config = dict(
    n_layer=16,
    n_head=2,
    vocab_size=19455,
    positions='rope',
    qk_norm=False,
    init_std_qkv=0.0834,
    lr_mult_o=1.51,
    warmup_steps=200,
    decay_shape='linear',
    seq_len=512,
    steps=4831,
)
Each number is 500 + 40 x the weight over its row's rms, rounded and kept within 0 to 999. Layers, rows and columns count from 0. Numbers have three digits each. The size before them is the row's rms in percent of the matrix's.

# q: layer 6 attention query, 64x64, rms 0.206, rows 0-63, columns 32-63
# k: layer 6 attention key, 64x64, rms 0.199, rows 0-63, columns 32-63
# v: layer 6 attention value, 64x64, rms 0.213, rows 0-63, columns 32-63
# o: layer 6 attention output (transposed), 64x64, rms 0.297, rows 0-63, columns 32-63
# gate: layer 6 MLP gate, 192x64, rms 0.25, rows 0-34, columns 32-63
# up: layer 6 MLP up, 192x64, rms 0.263, rows 0-34, columns 32-63
# down: layer 6 MLP down (transposed), 192x64, rms 0.223, rows 0-33, columns 32-63
q0 085:583612460551487520460500495470549476482516439469546471494564439446521557447488456489488505445547
k0 087:544555522495546476512507471495437545528515568551518555474471459504482529478485439510466427460433
q1 069:449495538498533521515475594491411461480531525457603554537541495511512503467470467461442436475566
k1 072:418495510406492475477448481526498540562535446484513514453432559506509421435509524479478518476491
q2 092:496442487487472496425479532532404477565450470521469514527529512516512484481494487431492432478503
k2 078:505506537474455511560465506545526540507440426523458397492527527501556449524466533517507505540564
q3 096:537605455471503514492499401481521563503552543475482513483485493553480573539516534509454513574518
k3 085:474480449420488514547390472445423547487500597526493440505443539491571478513530448536475480544498
q4 086:488411504506511512463583473559484551479504564571539500535488503454411488549433486446496536545520
k4 099:488469538458491540445523488491497538488519488497448468440458530462453476466472494478521506457572
q5 078:494459466534500513568507581553479487493511539476449519525485529478456503576437577533469531485394
k5 082:386461453437510472526547471587465567509556499476529495477510536493471434480547438481484469468545
q6 096:456533480495455515512499495568445526568462539521506520488526494453556556515487432468490509527574
k6 082:489550506450425514507544484461473568482550492569444482575501534490424485546514573483487403502543
q7 095:533477471478543542498533506487451506534487493521555516468493458507524529459555457492536467463568
k7 082:522488528549479429482489603491509469451514489517455467431472481482490503506500571482568546436518
q8 103:544524492413542453526550463515508496536539475522436501551441506435474521530527471538485532491584
k8 101:511451480428523504528491438477493536521532569573516494474476508465603467502493468517507534516459
q9 096:469397518504455541431502496552414472526509451527594501439470448468513441413550488469492474494487
k9 096:533457532524521543495568542556443432452480479484461484479514458469516484497470568468458506552517
q10 100:486530459531417483502513462424493494519476512465450473600558539488458562514472515518463450472491
k10 109:404508523525470484499504430465504449455472464575537468558547542454558542474530493527479453444484
q11 094:530451503444505480482570483529426578468486592447554522431535508480461444466465513468478515488474
k11 112:534469512460499466496541550459475537475498578424455506544523549484466475566447480570429519506445
q12 106:466508486496489564531527555471507548507559526469463513521462519527518513579485410592522527559473
k12 112:432524444428479453471583491526460557490500503466489511512477519581479521504507496532532483510556
q13 104:469394502552461514443496492520450496496507466496551563487517506557548448462535504444489467534542
k13 100:530470510500514592473530430532495525457511462559454526541507503519481477530489491537545468534556
q14 117:524480492498528588480453515439520472504476541429489518471516526502452531570499493548484483439477
k14 122:472504463502444550460540469491521477485478514425550537481489572472486491505533491528513453483566
q15 101:439466448510559504438450536479435522479483446505551492535509510529437511530539448510494424481526
k15 101:424460450560503488395470520523470428467480461498517499523493546552495518525553431470504449470504
q16 074:462580472467520537512478495546464528471454522502483525480491488509572473512512459549554413536617
k16 077:503538509520441473509452524495478446487496498484399472471475530411521444535561517503477524593491
q17 083:468548516501490492518465517496498508484427386448466474531485502517544488404539454483556471458560
k17 093:481553452502525520511533455478590493480427411589488519505518504528451529543513537469532505458484
q18 085:535434514557494489476548399489539532412473442427446530493487534523464492492507456485515516431462
k18 104:593523507496492534438534542562475500553519549501509487457488413532438579465465512461536497468533
q19 095:536557488529502478543420532487437505536471470541523532519541492494527483525496482528416438573502
k19 096:495550523440456485574449476473517484455452465489456432559456556496562428518541481538498481530484
q20 096:533501521472445475452495385476617484501514474547516536517479483509461497470560470492529515506445
k20 085:453407474547539523456480509504521498561477519469510592571487490541514527530479449474518554514506
q21 087:509531522481478499532517461495550469561553468536451524510496501477399419512532561481501548542488
k21 090:506482602496491462589490500455514482488530503497535456512501578597491453468519494455466514561522
q22 109:559492519495517479449547472511551509580536500506490497423495491413413489499511475456500607498446
k22 114:469417487504556520487578486545532514513539576498448493507444489483463502571480430498487469484530
q23 102:416452439565520533542469463518474497525521523466559488505479481507605477471497461498485442550523
k23 103:511413417483532476444488553488479481502529515501534479458571502462469535516537470513468511451443
q24 107:499590475481525488501514542572446536535488457476500535484519471529500508487568456534467440510556
k24 101:521517478547542530520521499496507497571509530486505460467465455478539519493550510557451548500473
q25 100:567485483560562388446520473517529498543565474502533488497457505469534484519462521499520532455525
k25 096:520441491504581494401456502484546470515548527480524508444482516440480478566468533517521434488514
q26 107:532547507522509463564452472480455574521487548596523546536426421499527443523479480418502577482483
k26 100:577550498474521485555433480467474483525513524521512549464525421538424509477481481440520584477511
q27 114:500576484499547587467502442540480598525401493505568470490514492499423530467525503483555539542479
k27 104:459508563526547585490481518485471526462401501517512455487527525517539553558442518423526493529524
q28 114:574506516469477408495551435551484508594480438568528545571577510439459490438559483454495501540522
k28 107:516500511599451490542471523463526495539503440495536508557513530449459582533572486511494541471494
q29 091:451545503427510493512516488543520497518475471481487433572499520511475509465527502561480468481474
k29 089:423423538538547569571474505498475468471482457493475429546437462491505518478570477520498508482450
q30 100:492466511513417373493481479471415455526521469555476529479472489483478479478506474448514538500464
k30 108:517533450493426373503479495458464468541528512529505521465484520500455534521485511480434512557476
q31 091:514509458528516505428537449494494542497484446505483494509584547492520500527502523469493471537503
k31 090:489445511528489481438457443464497497533501497481510472478546520515520512542449561465458505483529
v0 089:560468478513573492454473449477418499503539549428543546488462482567453474520520439508531490518488
o0 092:483508483525496532491515591491551492454440425500438463543558473447563569489459532524515474529511
v1 114:569501519539459439573462417453441441588504484510564486502422527463466550537501524495465563556495
o1 113:408454465539533580422526582524501514416497475486491496469536504553471485516456498490567449464513
v2 105:515483495500570465493470485466532525474515495484487573453561430557515512524488517495496478530497
o2 124:489493492487441532491500523499503453497490494463502480580483548448432521536473459597478515473446
v3 095:512410442464493524495481502505583545555482501490474510531410523521486506523457496476499573553463
o3 101:437584549532404475548519522519493474482540506553477466473519480514536486422532488532455423468488
v4 103:511499497487549489487518433558491531577454470507453514469578546504498527561548468539452547549560
o4 107:507535480469451491519496530507493470450569570491510511533467513488462482449394550505542467458444
v5 109:528516571425509494518468492482452390506502465518388558530562474541559546517500523503486503437463
o5 105:549500448569551461476524497464549607448510564440546430518431539500429431545501494492471489556522
v6 105:460556533508550510470512490541498484560586507552465473549459460486520475504591499487484561486472
o6 109:499438505493377485555511499482481507470424524522497526472542533455491450450449488409517462490484
v7 096:504505488491525475508557492469545495520506579492585509502499522479471558519546475565494493489493
o7 114:526518545484507535464474507532454506503550478479419500508525475497540442528474536426525580479522
v8 104:512487552550500492507546466478472480512557520489490512507414528529572525440505516420541471500442
o8 097:454503460545463491572426525553507510487417426532521484475541466468429478515509495480530550451569
v9 100:503495500513529541521531451527503494492486521426466433500524458450567508478530524530507501425461
o9 101:457501560501495475493473506483546534522501437572535548520518529497437445506509490462465546571462
v10 103:525513483514557390499506581532512477503465554467558537477562488448488505483483447525539472471506
o10 101:441450521482449591467474437446512539493526472502445448531494511560475537536475566465499480535517
v11 093:571543562522507537508491561525581551465530506496565477509567516573447507500512530480515503496448
o11 093:489445460466530478472538437460466462553478453471428484503432500479517492536466432556472485545473
v12 097:414494507534541522507500454486519515568530544516486456471618549527481529535540465439551485452517
o12 094:509492495517479536504507551563512467435498512518517581502410463473529470493470517544421544539488
v13 097:469491568596455491488471504471560516561473493435536469550562442465509446493515543568548505522537
o13 086:515524475475520541514576475520464457411492537563485493457449550558469551507515483455466500479490
v14 093:493522497478459463466462423519462471529504461525510575468513508487492505529514512468500440524550
o14 104:463478581514492505530536564519536522499506587493458426491473478457489479434546497465477597476458
v15 099:470530495539528483510577508494513494496509604575499464484500541520508527496398509477552520546573
o15 116:536507482497535498532430549521482473520558430456476526542509491487531456498576496556434440458514
v16 093:516577502553496501479512505512493505458505464547572521484512521448509461527557574416469470532494
o16 100:490448537480530508550460515490496505505489550472467499470466487528516538462453429549494497496578
v17 096:423517479568572432500496542486536514523512535520609534566526518578503478499511447502544455482528
o17 092:569472493486445579466539442529500443447503486474462504427508486424557470461475551509463497495522
v18 113:523569485521528568495496472484463569484453527508457482440520492423453525453500533486512501496441
o18 114:484431514463494432515533555514508440481532450472527480559490510588527468552460459543518506521454
v19 092:495519487515542475431468556511533476431464501544468498499465538539500460564430497468431472481560
o19 092:547470504443496562570460459413504550550513544470484515508536427484521552453542530546512517477449
v20 102:479475469550490521487528481567592469508540550487468470553483553536531526537498410505432521523466
o20 096:517525549453508492454494501451443556521440509515557563495492456489446506479474566488546498478540
v21 098:565452503530487474505514459449512585534470501529550587449508474515447483519439463562573537567477
o21 110:451527472495547537487394542516534441408508476488472402566489505501497563509494500509429440475472
v22 100:490418489426542444584427537497542442472498530506468465482509496485520501444564498450497451493584
o22 100:517598511555497565480536488465435622478491497478499570495500505548545538549455508482485500555446
v23 100:515554470472495519459571633456516501557488479436538437473562499461480428480467492523439514469526
o23 094:472455563479464460529407442571477496449554542548500571518464494522505496519477550458517517566498
v24 096:488540506424542532496489510498507491513497486410473544470455492485452447463566505483532492418515
o24 118:590502514499462469509481467507477530502538517547561441493568493501508523494402541535468507568498
v25 113:424505493565499485488514479492450469449499485565502532565549501501497480501554482524583500541570
o25 108:520512485438531518589560488536539490538554578502481548498496474472516457518470526485462450436512
v26 110:488582523545509540489466457503488519472508515483531608446540550473526512505517459490546468463464
o26 115:473466474490438452481623552564485490510548469467483412546465421507502456457531521483500521538509
v27 089:540516447501572513539552495480512541496426569458540473497490481511526509484427484511454467511536
o27 084:578495534505478489475459544428486512492614429496504530460516511535459566558525522564514525523507
v28 103:525498500435537536550511430555508543512497455445556437400524517490492471396522528502527506467536
o28 110:464505495511451416441452559446452448501529549537483577572525485502467520525517491486516465501510
v29 089:439464569501514515506447521565452539521455419487425501501400502482461450491521575512522488527477
o29 083:536507507530469506486512439417538423520498559572552463567581472524521536544471441436464522512514
v30 103:442483496513498501515465544508534527545506467499444401455476491519430562445435511486547540499499
o30 100:531461506495446517465587475497445499466464468518526547538493525446538510559564443538473439494505
v31 101:525509523552482515473484410493502469502485440456460491458502499578434568447488474463482538474424
o31 104:487478485467508505550518539481515517522556547554510487586511468402555467567524523517475532536515
q32 105:522527445554516557575491486430538489579534505514432518461541569490509482484475551491455480506514
k32 114:522446566434497414459502576516438506502432484474509459551471465500482514523487462536522436462467
q33 090:482481534457477446517470487520493534431472511531531456500472439539564538477588401495580496502482
k33 101:442481525497499492467483458513450496480558505523479551425505535510529433448490517465467481531514
q34 095:548531460523511522525544527480486455533533489513457514439541524507514486552449620480504527512506
k34 078:524453476461451464488567534520503450485526517505551460540515528513486561515447534546532484511543
q35 087:462570526424480527475399509528490473473504468548470516468556452515473522465457516450484557447545
k35 091:502495457542482479583536519512528412468513501572548504558532497486496444520463524457500499583456
q36 081:462488533491454472461413506467460490519444508482530500580448508483484561413524448535515511456534
k36 080:490525540479473495553457450479476528487464450478482527505447431526512436469514467415488582479508
q37 115:509534506455536487456501451517470516516553549520547512547503492539494472457574398475521534528464
k37 090:491534502477442512573443483444515578528443524503527456497482484539492504464500545492483524500585
q38 093:536502435443522433561453476468541551432471518471457490472524562564519494533460428443493423486475
k38 120:545572499527451493538422504510411478513552467512448486433493486479559574477529576513516450511567
q39 108:483455494479434480526501539583423511487465534483553473520485480522493486522509467477533508582495
k39 110:559511494510466532566475552434442582528449494460507528473449465539497527435550539550454424481511
q40 108:450515548467557527547549564493481534468578472543473427521456534494486555541525490487534531460583
k40 108:610579545490467490558484512482486541584487464474448449536518506482488496537436458534496567471476
q41 088:503531514508496489444474508529539490480423480453463468500476468451515526527557506553518514528439
k41 176:553473459544536533445569495511507446455556543444540512480525540502471570502504546589540502493445
q42 122:488517578429436501551442499489509521427458399541482457506473507537574517486544517501536529546532
k42 103:486497449579547482503506475432516523483558502473582503539561449483559459550479443453536490432602
q43 111:553447429569460488504507579519430499542453500507419538506572513466540527495483544550593492456478
k43 105:485507466455601533459516528502441488476468495502539518524498509524507443461477562528462520467516
q44 116:449515441434493468525493435504577528483516490514543455540492542572491497497515436531490433541555
k44 097:485475554440551477454504473539499520538463484484537537554529455464486527450551529512518461469418
q45 110:477556423455568521516577457527483560441539493501505501432451506531560500437478432472548504554543
k45 105:530504519506560457480461407501510529502524445455466499462543556474496531516522471535487521522514
q46 126:462442510516493517502469496496479443534466498528477447525485500492562466544543458483510594585476
k46 126:607588535449470460537479526516537559518467494483433487454477498481465510526497520535467470554526
q47 109:542555532537526540449598485536583476473477453497500558524582482470480467476529554506494486494492
k47 113:528503560476467515539525470443458489491490513530506482480554487514405452538472494449437446540454
q48 114:516502477521478541508530475477500513622542502453506543516572541497454529466450546545441496522536
k48 076:569522461465522470569623476515425486466489462507515432583506539551440494533478527494484538524543
q49 090:425496482489529560490479539599510517463453486514527489467454484479510512507491435421490482504557
k49 083:429490512546503515453493441513502470529467481569522521512472453503486526559475496430506528533512
q50 086:555452496592433498532529487451493488546485487489518543510535472466489512443528537566528485468538
k50 077:458520470467460516501482487508373567458534551482470496445465559497549516494464580516456467566525
q51 089:483529493452559493467549559544552522535526489524465527493530503472441495544474510514486574562565
k51 082:561482436479521513508493542499458476520523516399492465582546549437515500454501509550506450474447
q52 093:489543506481590508463564541511509482487565546555523518528518534477441568536511426463540535490474
k52 115:545490453567442484500449478536461417575487469463473500564497500441516479483557446514589514487547
q53 103:534546502503526453476519473527551482434516518502434485442456484480517438483536482499452483577447
k53 102:442487474482522483485504542478506478424492563544485503527571570461572509533457499551501425531517
q54 080:548486496557440519547496505478493442445535430495464490487476514498547512535481565473491497560547
k54 078:476450422493466501470535504518499450531610504536507556504537498522501483511458541524478456522460
q55 103:515477492531428448450484481524523542431480506454495455478442464489476533455547438469507462543450
k55 115:455486462616461511480475428513492466472531485478504528515513559439577480517540512524575474471462
q56 109:521531496443460526478555542578503536484440436506457517523511481507493516566471510489559507551458
k56 090:536556485558591480542480479455428452499542436523525508497473470473495485467495515453501468433558
q57 103:568578451435559501538507488535497525540515503520483528460518533467468542537458551548528503574580
k57 051:465402488529508448403506563551471476567538529475504519518477520494510485533525557522577547509462
q58 093:513471448595623507527476462483553489499449519554471530471513541519515548526475529466506464503447
k58 100:472486532440454519499517502577437506483479488517520493436496471500542522504508444501579481486559
q59 110:471520521569490520466514521543509468499496499563464505499498544502611508486509531499649519467498
k59 116:546455519589512507495549444500483467477449517420572491440505469432412473506500535560517475463511
q60 092:468483462497436454523567453512541500528454538578455479454517431570454443483456526518501519534570
k60 111:502534479517397523599506534433519513480495426463512547413490499547525483385466487533480523485530
q61 114:475483502473549477529544405512500534484455473472560473425497489591514481440523501516520459471504
k61 103:462509454455449523507506440512517507512506524539473512435503534447505518516567487458491534577544
q62 118:438517496545457478482524500542576486491400472495539517493480517517502470492531468516412536509513
k62 103:536447488579442512486574524535505544493546542480610483518540507465506512449526497483531495472449
q63 115:548514488517449505509515477497553450492510507518429482524495459482458504441460552545485533506413
k63 111:478437464463417503498484549479562501526505476531493545503470559490466490525480501492539420514484
v32 108:460558425442494520536503495540496494502508453532440554583565464535495523466490502474446561519442
o32 111:440517519537456501578437516459486453479484524557467538527548459419514502530528505436561542499498
v33 093:498496513520558519522456466482461491488517475496500513431534510581499465440459511478537555457437
o33 087:437442477431547520549402493475431565477521557443503538444491516502490503493457486492511472437461
v34 095:473448499506454413510567579489478443464516464545528516497537466538529484556454468456552502510493
o34 089:445480488524492401541499547468454513521506520506503528497505508490505496589468435526588476550523
v35 095:460533486479473515532498524554460509545503514465452486543571493515588552504508464472439549489425
o35 082:450569528440457516545491510438496420550496498458463512549528473439613558481490534517548518464526
v36 109:513492464520585502521513515537532496582531551483493415510502506480498500498520492484506609459504
o36 105:553499518502547468536467456521509489509471515499476432551479464489551515479563445436449510478521
v37 114:487503482508495533549438467614462511582501397482497506542513430435505535537563521496498519447466
o37 108:492471512528528483550546582542501498547551410474471532483475451421573467528558524527550473470454
v38 091:532496450483461543537479437485515543502487489444513408503452453466488568452496497481412539514497
o38 084:518467435557519535516540455482535539497517570525451492523512501450545566510487520476476494505438
v39 079:495505482434440527503534474458439556543485475458463496527489426532421548525515622481467494529466
o39 075:484523473523509619477533497511462566513518533459506475483477422484535528585515531473563507549533
v40 086:528479550499475512540410562539467482525489403559436458498514516550552447524490570506524484540514
o40 094:488480509556525485483463501501548513539555448551522472418528462639523506567489521526588548489481
v41 091:441552523522478474482539556468520513442549507483523481554523519579481437550486518498517471535483
o41 092:510521561521552498488520583494476543460509502526516471483600506570449464481476532484541505521438
v42 102:513490500450485501479556535411475466499529540481468534464512479530555464466413533491543537518455
o42 111:390491558435467552532534518482543522492563632538493463521520495594479525486455516496475519500513
v43 089:455446433518523542474506505528469539501547542480445528507455475486572494483432485488577449501574
o43 074:444462446473559517447585520452511551493578484485495501585473467459533450445419501470453486407513
v44 084:472478481540488505535515525422497495549513540520536550495477528485448576507513447495492462451540
o44 081:488518440485518530486502499484467480499496564478531524474426469504472545477597460506474487542495
v45 097:466487573460506456451542480506507493459558544550524538519438516609522437467447495538589468482482
o45 084:479464508506474481468411539553461531512563586516563503545423526525484453476510500490485477493504
v46 099:469513513490483522464479518557476526474569578552555487618506528517509492449438500536522473583480
o46 088:565550572535525524543426467464554520533503496513530500509496472509459470493450537409532539504449
v47 104:556498523544490480543501501461544509575491497507483536469451472521472456557499541483450554516434
o47 119:484539514499512497522524513560496545456469508477478562476457485509520492575500521507500577588534
v48 103:495525471505494533490468485513495501496503462452389476446498488437472495517523513474514486448437
o48 107:440471472492448459403572510558502452421502454470486525500491474506523457486514482544582521467520
v49 104:494553537488461495501477475465534471476446462497496525454538463535480471545443474565433554470408
o49 099:557512442519478486492489479492493474475487551558498537490522551558483510469459455512524531497477
v50 107:425528545552437403538598519468567487522541493456521543446465515475470460489484492528467500533516
o50 102:546546474489566425563579546563511505503543588530506490500448476481499482506495454497472508485467
v51 098:499491542474499435469540481424550477427456455479564522425469502508472404542520591511540527543554
o51 090:500489512494472450471541524489537551447434542473510519509550543607534418550502541482478508576498
v52 107:519532518486488549486477528600496477471475487452484467447479492532467577421533537489423531509468
o52 101:505461496538504550495436567556480491414511473519487430521499501440504566501505544487474435496464
v53 116:490482537563561493480538473490531581501530578493572527447451526510465494565454521507523472506512
o53 104:547547451482574451494518458483455575468495501555531541535487499527488498553448532416460482598505
v54 101:445441436501447469471539535539516526559504536467551517544472476482484484516454486476551500512555
o54 110:464515473517482416493528488496530482513518547500464472477456471439469460576507505462462567528512
v55 099:475553554488443462494519536473534502462570445502439484508560501493496601547566452492503552489462
o55 104:509465527506475448464511554481451496560531448528513536597575517539563629514536434510523521501526
v56 096:516506497444557557474599503495411505504494489507450529492589503527542497530506460411508492486438
o56 084:513541528473540587522527505490461537481407458508444485520563548497479548518527489472609457446574
v57 114:508493490518488546480505527542435487505422515530506505458522533470490531564478461514511455501475
o57 102:556476493519411530533511465441495511505468470515511483527481520495493503546485476492563444514493
v58 088:512532479572536548546482521432505451523540495443505462417469520518430472409458456499530474510527
o58 100:502513471584542476523493517483503510423460510449490452501425503592520480403448436483464486470562
v59 100:540478456404521501514513471515498551545533464550498486466529503486505507454486507439533477546499
o59 088:485491427542601529475532468518529522467465510540536482527538510469532556593496461477568476493547
v60 105:554510479493551466542483544516493541524504545510442433571454506535496510531521525555440550513537
o60 115:553552549512499478506409402424496533514525487492512500458481486445509516568547441577443543505518
v61 103:481507544514506509461437580550505485553533511571456535524524520579546491507438499479524585480410
o61 094:527522578451512491420413520535496540531512548499480577436475500474513549441496473477608495487509
v62 094:543461451529452465560495505492507465556532487516480402500472484431521536506511448506447516526576
o62 085:536511500479499453559554492530508485553552555530479471522484454454519495506530458648471462533540
v63 110:500435508497543507516452462516491491529508517481472550467486503598527426487519487508508388484525
o63 109:508481450470498531535504499461483479494618484542475536411499529589564424494489518492473479463567
gate0 120:500456455484496558487489501517500458503535485501507464472480530448440569530419512409525547421486
up0 105:562565471499499463450462496539478417543498581479494467524486510487523536531471405471507517451486
down0 112:571450475618491471520553496496490547459498545494559558516447540497532485469488516489495489581556
gate1 119:496566493522550514506469516474490462480449424466558516521528458466540579524551463558583467434448
up1 094:555435484463458471481465484510533504509415546487541531501510495563557547502468487534402473441490
down1 094:440469506518498457533529587521507464515477387471524475503525462489461511538439501505581452477493
gate2 099:519492517535433459585500415473516446542452428496504565528470448492567568504529476517517508466487
up2 100:543536534480474478548511515495531543438475475524524463508455556553491535555519472467490432535460
down2 102:483448573495441561519479538581448472494507472511510463545524454532516535536501507557442540564479
gate3 104:455495498583506511467492511455574444488474513487448589512490464495613522534466537542476537543486
up3 111:520497505529525465479466452528518524480490486494640511480537538461469517491541487511507507455469
down3 105:477515449522450538516495545565402507503454477486511441462540439523492521485534495491549460461433
gate4 083:530524506512537583567473572462469499460473538472442484557571534544508620448477450451507466527493
up4 073:491514501500516466539461533444495481521578518432523500427403520431513430446463534519519521449453
down4 077:446473506479465499520439555466505519494500487571453506443441432465507500509537446550529467419468
gate5 105:494513538498411470516439427459513455506471460585523500509504474525493477530544517493444482514590
up5 081:527501451495480462435485412481437503487537526509542575532516545477514489494491457471536516495468
down5 086:529547531451460548592547507507534499472448463494494479487494493536481442504478550539452518558513
gate6 097:512558481504531519464540524510467540537536567509551471546534535483484504527453510563541479504540
up6 086:481480451504530481575432477478496503524562495569495570440480501475504582431503478488524497545544
down6 086:407553563479452487489516568523501493462503442484462543455448445512511464478488450530492562517458
gate7 096:477558509425505423510474536475544521454501543534431538428483546534551528473456543529510540486546
up7 101:517525444540499501532514515500442579456485469545491549541487473504539485518537528482528373550555
down7 097:554555450535537531536519446441612505513453546487447490505514527418495485539506496426409551542493
gate8 100:480551504458431485531497551544565542522505522533474495442531522538468508543455517526493498479540
up8 093:496549521493500469506512524422486479552539456481525491458509508406491480491448548430561516516420
down8 097:491439493475514502602484506537529507511561426520513424474504440494494525538495520488466487510441
gate9 095:548476499435505531467439485508441461515481475487530516601547496527490469520509531502477509490498
up9 109:479463413490507468474502435543476526538509530506445507539445534513520473485515471474464542588417
down9 107:493499474510520479475558496530530573515531504557462543539448462503465538572527531516465551582510
gate10 095:509469494473482477479531508514524529515437510492509526495493421520505439626591520508493473521465
up10 118:508505539515487473540527519473530541458450438486422531522536532502507539548515576402467552517519
down10 112:502497481503508590479475477542582453463511501524507525496445458478520529446461496556417473475491
gate11 074:576527459507535533560564513522538529499473548500484437505626536510489492529473562483451490505459
up11 077:512585506455525544569518453510442528491443538453529436492499520550505568506527426544479492478542
down11 087:568480465494488544545620544505536460461514511510491492458523547538437521506479590459421525496517
gate12 088:503551451503429424461422463486498530419526498476505489548510436528513500471499429527436543559505
up12 106:518440473466588498515472415521459444496592468498466473501453541513498503443508532412519552442478
down12 103:522437511515479456498427546559498501568533508552527503528480521482481486493494512540506541502477
gate13 107:463516628510483531567491533415530531473454451495519515476473520459483490494539525584580523535555
up13 112:518441492468559489443538524613533538496500532491478549542543496565570471506414562483494501542541
down13 109:477453513540536534571498472496553478486481566515560507558522514435446529430464495489456515546529
gate14 098:448465501571489474457502507564457537501486517558476570522535467447552574501501433568533454469476
up14 089:487498563505469539542419483471537493504488435545466471549603532466487463446482450494506480469456
down14 096:452510473493512511459391476539473475429529566437502519488458467553526480555484531515434461545531
gate15 107:461531582558514429544545491423491492471462478489414475484531529447529442447545543504538513491474
up15 107:547504496465552528471440479488389475480517503504553470478498428501431553496534492454459545519524
down15 102:528506472502535462538409464422543495470508501558481500544505464442475537573501466482471477455473
gate16 093:460450487495507433468481517500475529526491526572490448442555431584490518498478457474526503588450
up16 085:516558528435520509520510511539508498473503365457485513561544571488569478496485448469467459483497
down16 083:538477478551505524460456515502543502507452451565487533537492511506560508538536434475525543482457
gate17 108:514517489478472538457428419406510533471484508484532466543506557485510554509462409526509486469524
up17 104:477550531576491483496543500438483501483516610430487508514422524564451633481475491453486483499513
down17 121:520462456582529459492595540492531515559511429499447558504460573517514496505509538577507524495488
gate18 102:576471442491471527461480510441496499521516546476501490440435507484511530497517529487522510478633
up18 099:492516489517559514496515542515576511533484592569557461431495581525477593503512433507485575475530
down18 104:484473466519470476418483426520472463470514463534516484418468496539556457557596493577516478501458
gate19 090:501510539449522559467487445494502506529515515425517477443431444518495511505512443495498577472472
up19 098:409496489488534516602477521519549555517402510485525484503501534493513521569524482562508512531498
down19 091:517476475491480514476549556493525463498563460436460484538477483503499554562497516554500546538459
gate20 119:507430424550503423455446489468488519454523504555492559515530529494499544519494455471474497521536
up20 107:537563541429483557482514562522511478507465495530560468542524481466485455464540513547440520504525
down20 109:468482459488523519533506470435520427562532489484543492493541497549572480510562438475472509509518
gate21 109:429537549477481509525475434462535509476417504551501502512481453491432481476502440606483426539506
up21 116:447468491514497461540431487490518485478503540503484532524532555434525473494565468500619462503480
down21 119:482454455547472479497554477587560535522420435477481477488511456403549525457526465515499445518503
gate22 118:487513588503427490514435492405486452536493456461460474478445428414498464407528533503503475511452
up22 116:466480431491503471527537457591508520453488575535463541512552517591490502445499500498458497455487
down22 124:543470510490513461442493481479497564479505412495526506403481472560545551579524514483495443467469
gate23 100:583521528462530497490495496474497514524441416460548511537567438541498484512454521520474532512493
up23 102:503449484538543462448439497502585508463481444515490503506485547460501509416435462463512493507444
down23 094:546507522557519509457541487457585535500475565471454453532444505492512524582464465548531493486489
gate24 110:464505478513484537460475484445489510622484463477480537491540482444470484534524511532434421490516
up24 100:437450541477442486488458510453517448512482545438506558447524533483484501518438510498412450491464
down24 097:481530555527500555426441481506535484540506484544564582559530505519515584522494472497597502451517
gate25 102:481473489515551451445487467453486466509517581413543502450423492490571461534505463519481477511495
up25 100:493453501531471511538513504514558458444456391507512511554428473570488533464512422538496499523452
down25 096:606490453571562555581542488495517555499482525498527500550490519448484492490489512463461542474553
gate26 098:423533498443492418491431500466524529452444467519537533448529525575478421556506438504480540557528
up26 102:452494549505531468527446534480510494426504423563517488507502472478550367517445502483494492560556
down26 096:536487472503484511549551456463554514459548558447447522466490505448534522513458525559470563492532
gate27 098:422482484515524429481454550460475506535469506480519503556529516534502527549512487542398519550397
up27 095:490525526397481459510451554487440511532511474522547468425516459536459458476474519487438499522438
down27 091:450446478544444509466540434466493502557495421473467493543531443443548536463458493553541505449500
gate28 090:451514524501534468589511452567532415514402436404493502512478492486523460510567433496529468492487
up28 118:573484425509456484482533589519499484534557414517465566434525522530486522481484518477537573468500
down28 115:540507492483559512500572560459471424429557526508501461494500533550460556565496494533416575511525
gate29 093:373477504548496490483552486474514469499522443555554546494431509523418548443484494471454511462478
up29 093:518443518510428466562473617527486476503487545490469496504516496484537514485539502499556513484455
down29 098:566457510520559531453526456508479567504506535499542483438467521502615515551512505433458461476549
gate30 101:507459461574461575463461460450496520566499487458531497511471537479509480561514518487452544513513
up30 098:504478498502487482542464516472421546540480475475545470616468479588504488519421519498463502460480
down30 090:511520486491498425447536453526461462538478549530471488513456508537526514428543447428498514463591
gate31 106:464549533447469517488497432518498554481494430553530501527492488598464503559544442536422579559541
up31 108:444524524491517517514494480447565453499492467511407470519580452449476458582483552487533555504547
down31 110:600514452544554508575581464481541484490470558535522530531498477379434481508474487465502518510502
gate32 096:516512463526453437445436494536508563495480455609519527458527489492461562524546473471489529504501
up32 111:427489459470491529463525494544477508547552548533541502435485522580459537462531407542384568536475
down32 105:506535555470519534519485448438467506528494563449477568533514556552554477557509495476532507551552
gate33 104:475499474534489505487430400477483523489414472493516534472506517504465507496587499499520515617526
up33 101:510510414487474487434435380522478531413528466534511525470494536454514540472566486489497501552477
down33 103:543517536457492604510546547565506520497493492515476536535565466543521535409488538545517515490451
gate34 101:572533571511518490514530486507478491537542520467519436514548453520493423456478478495435458468511
up34 132:557503437461489517478489517458557514473567451557465504444466506487596487530460514483507490519605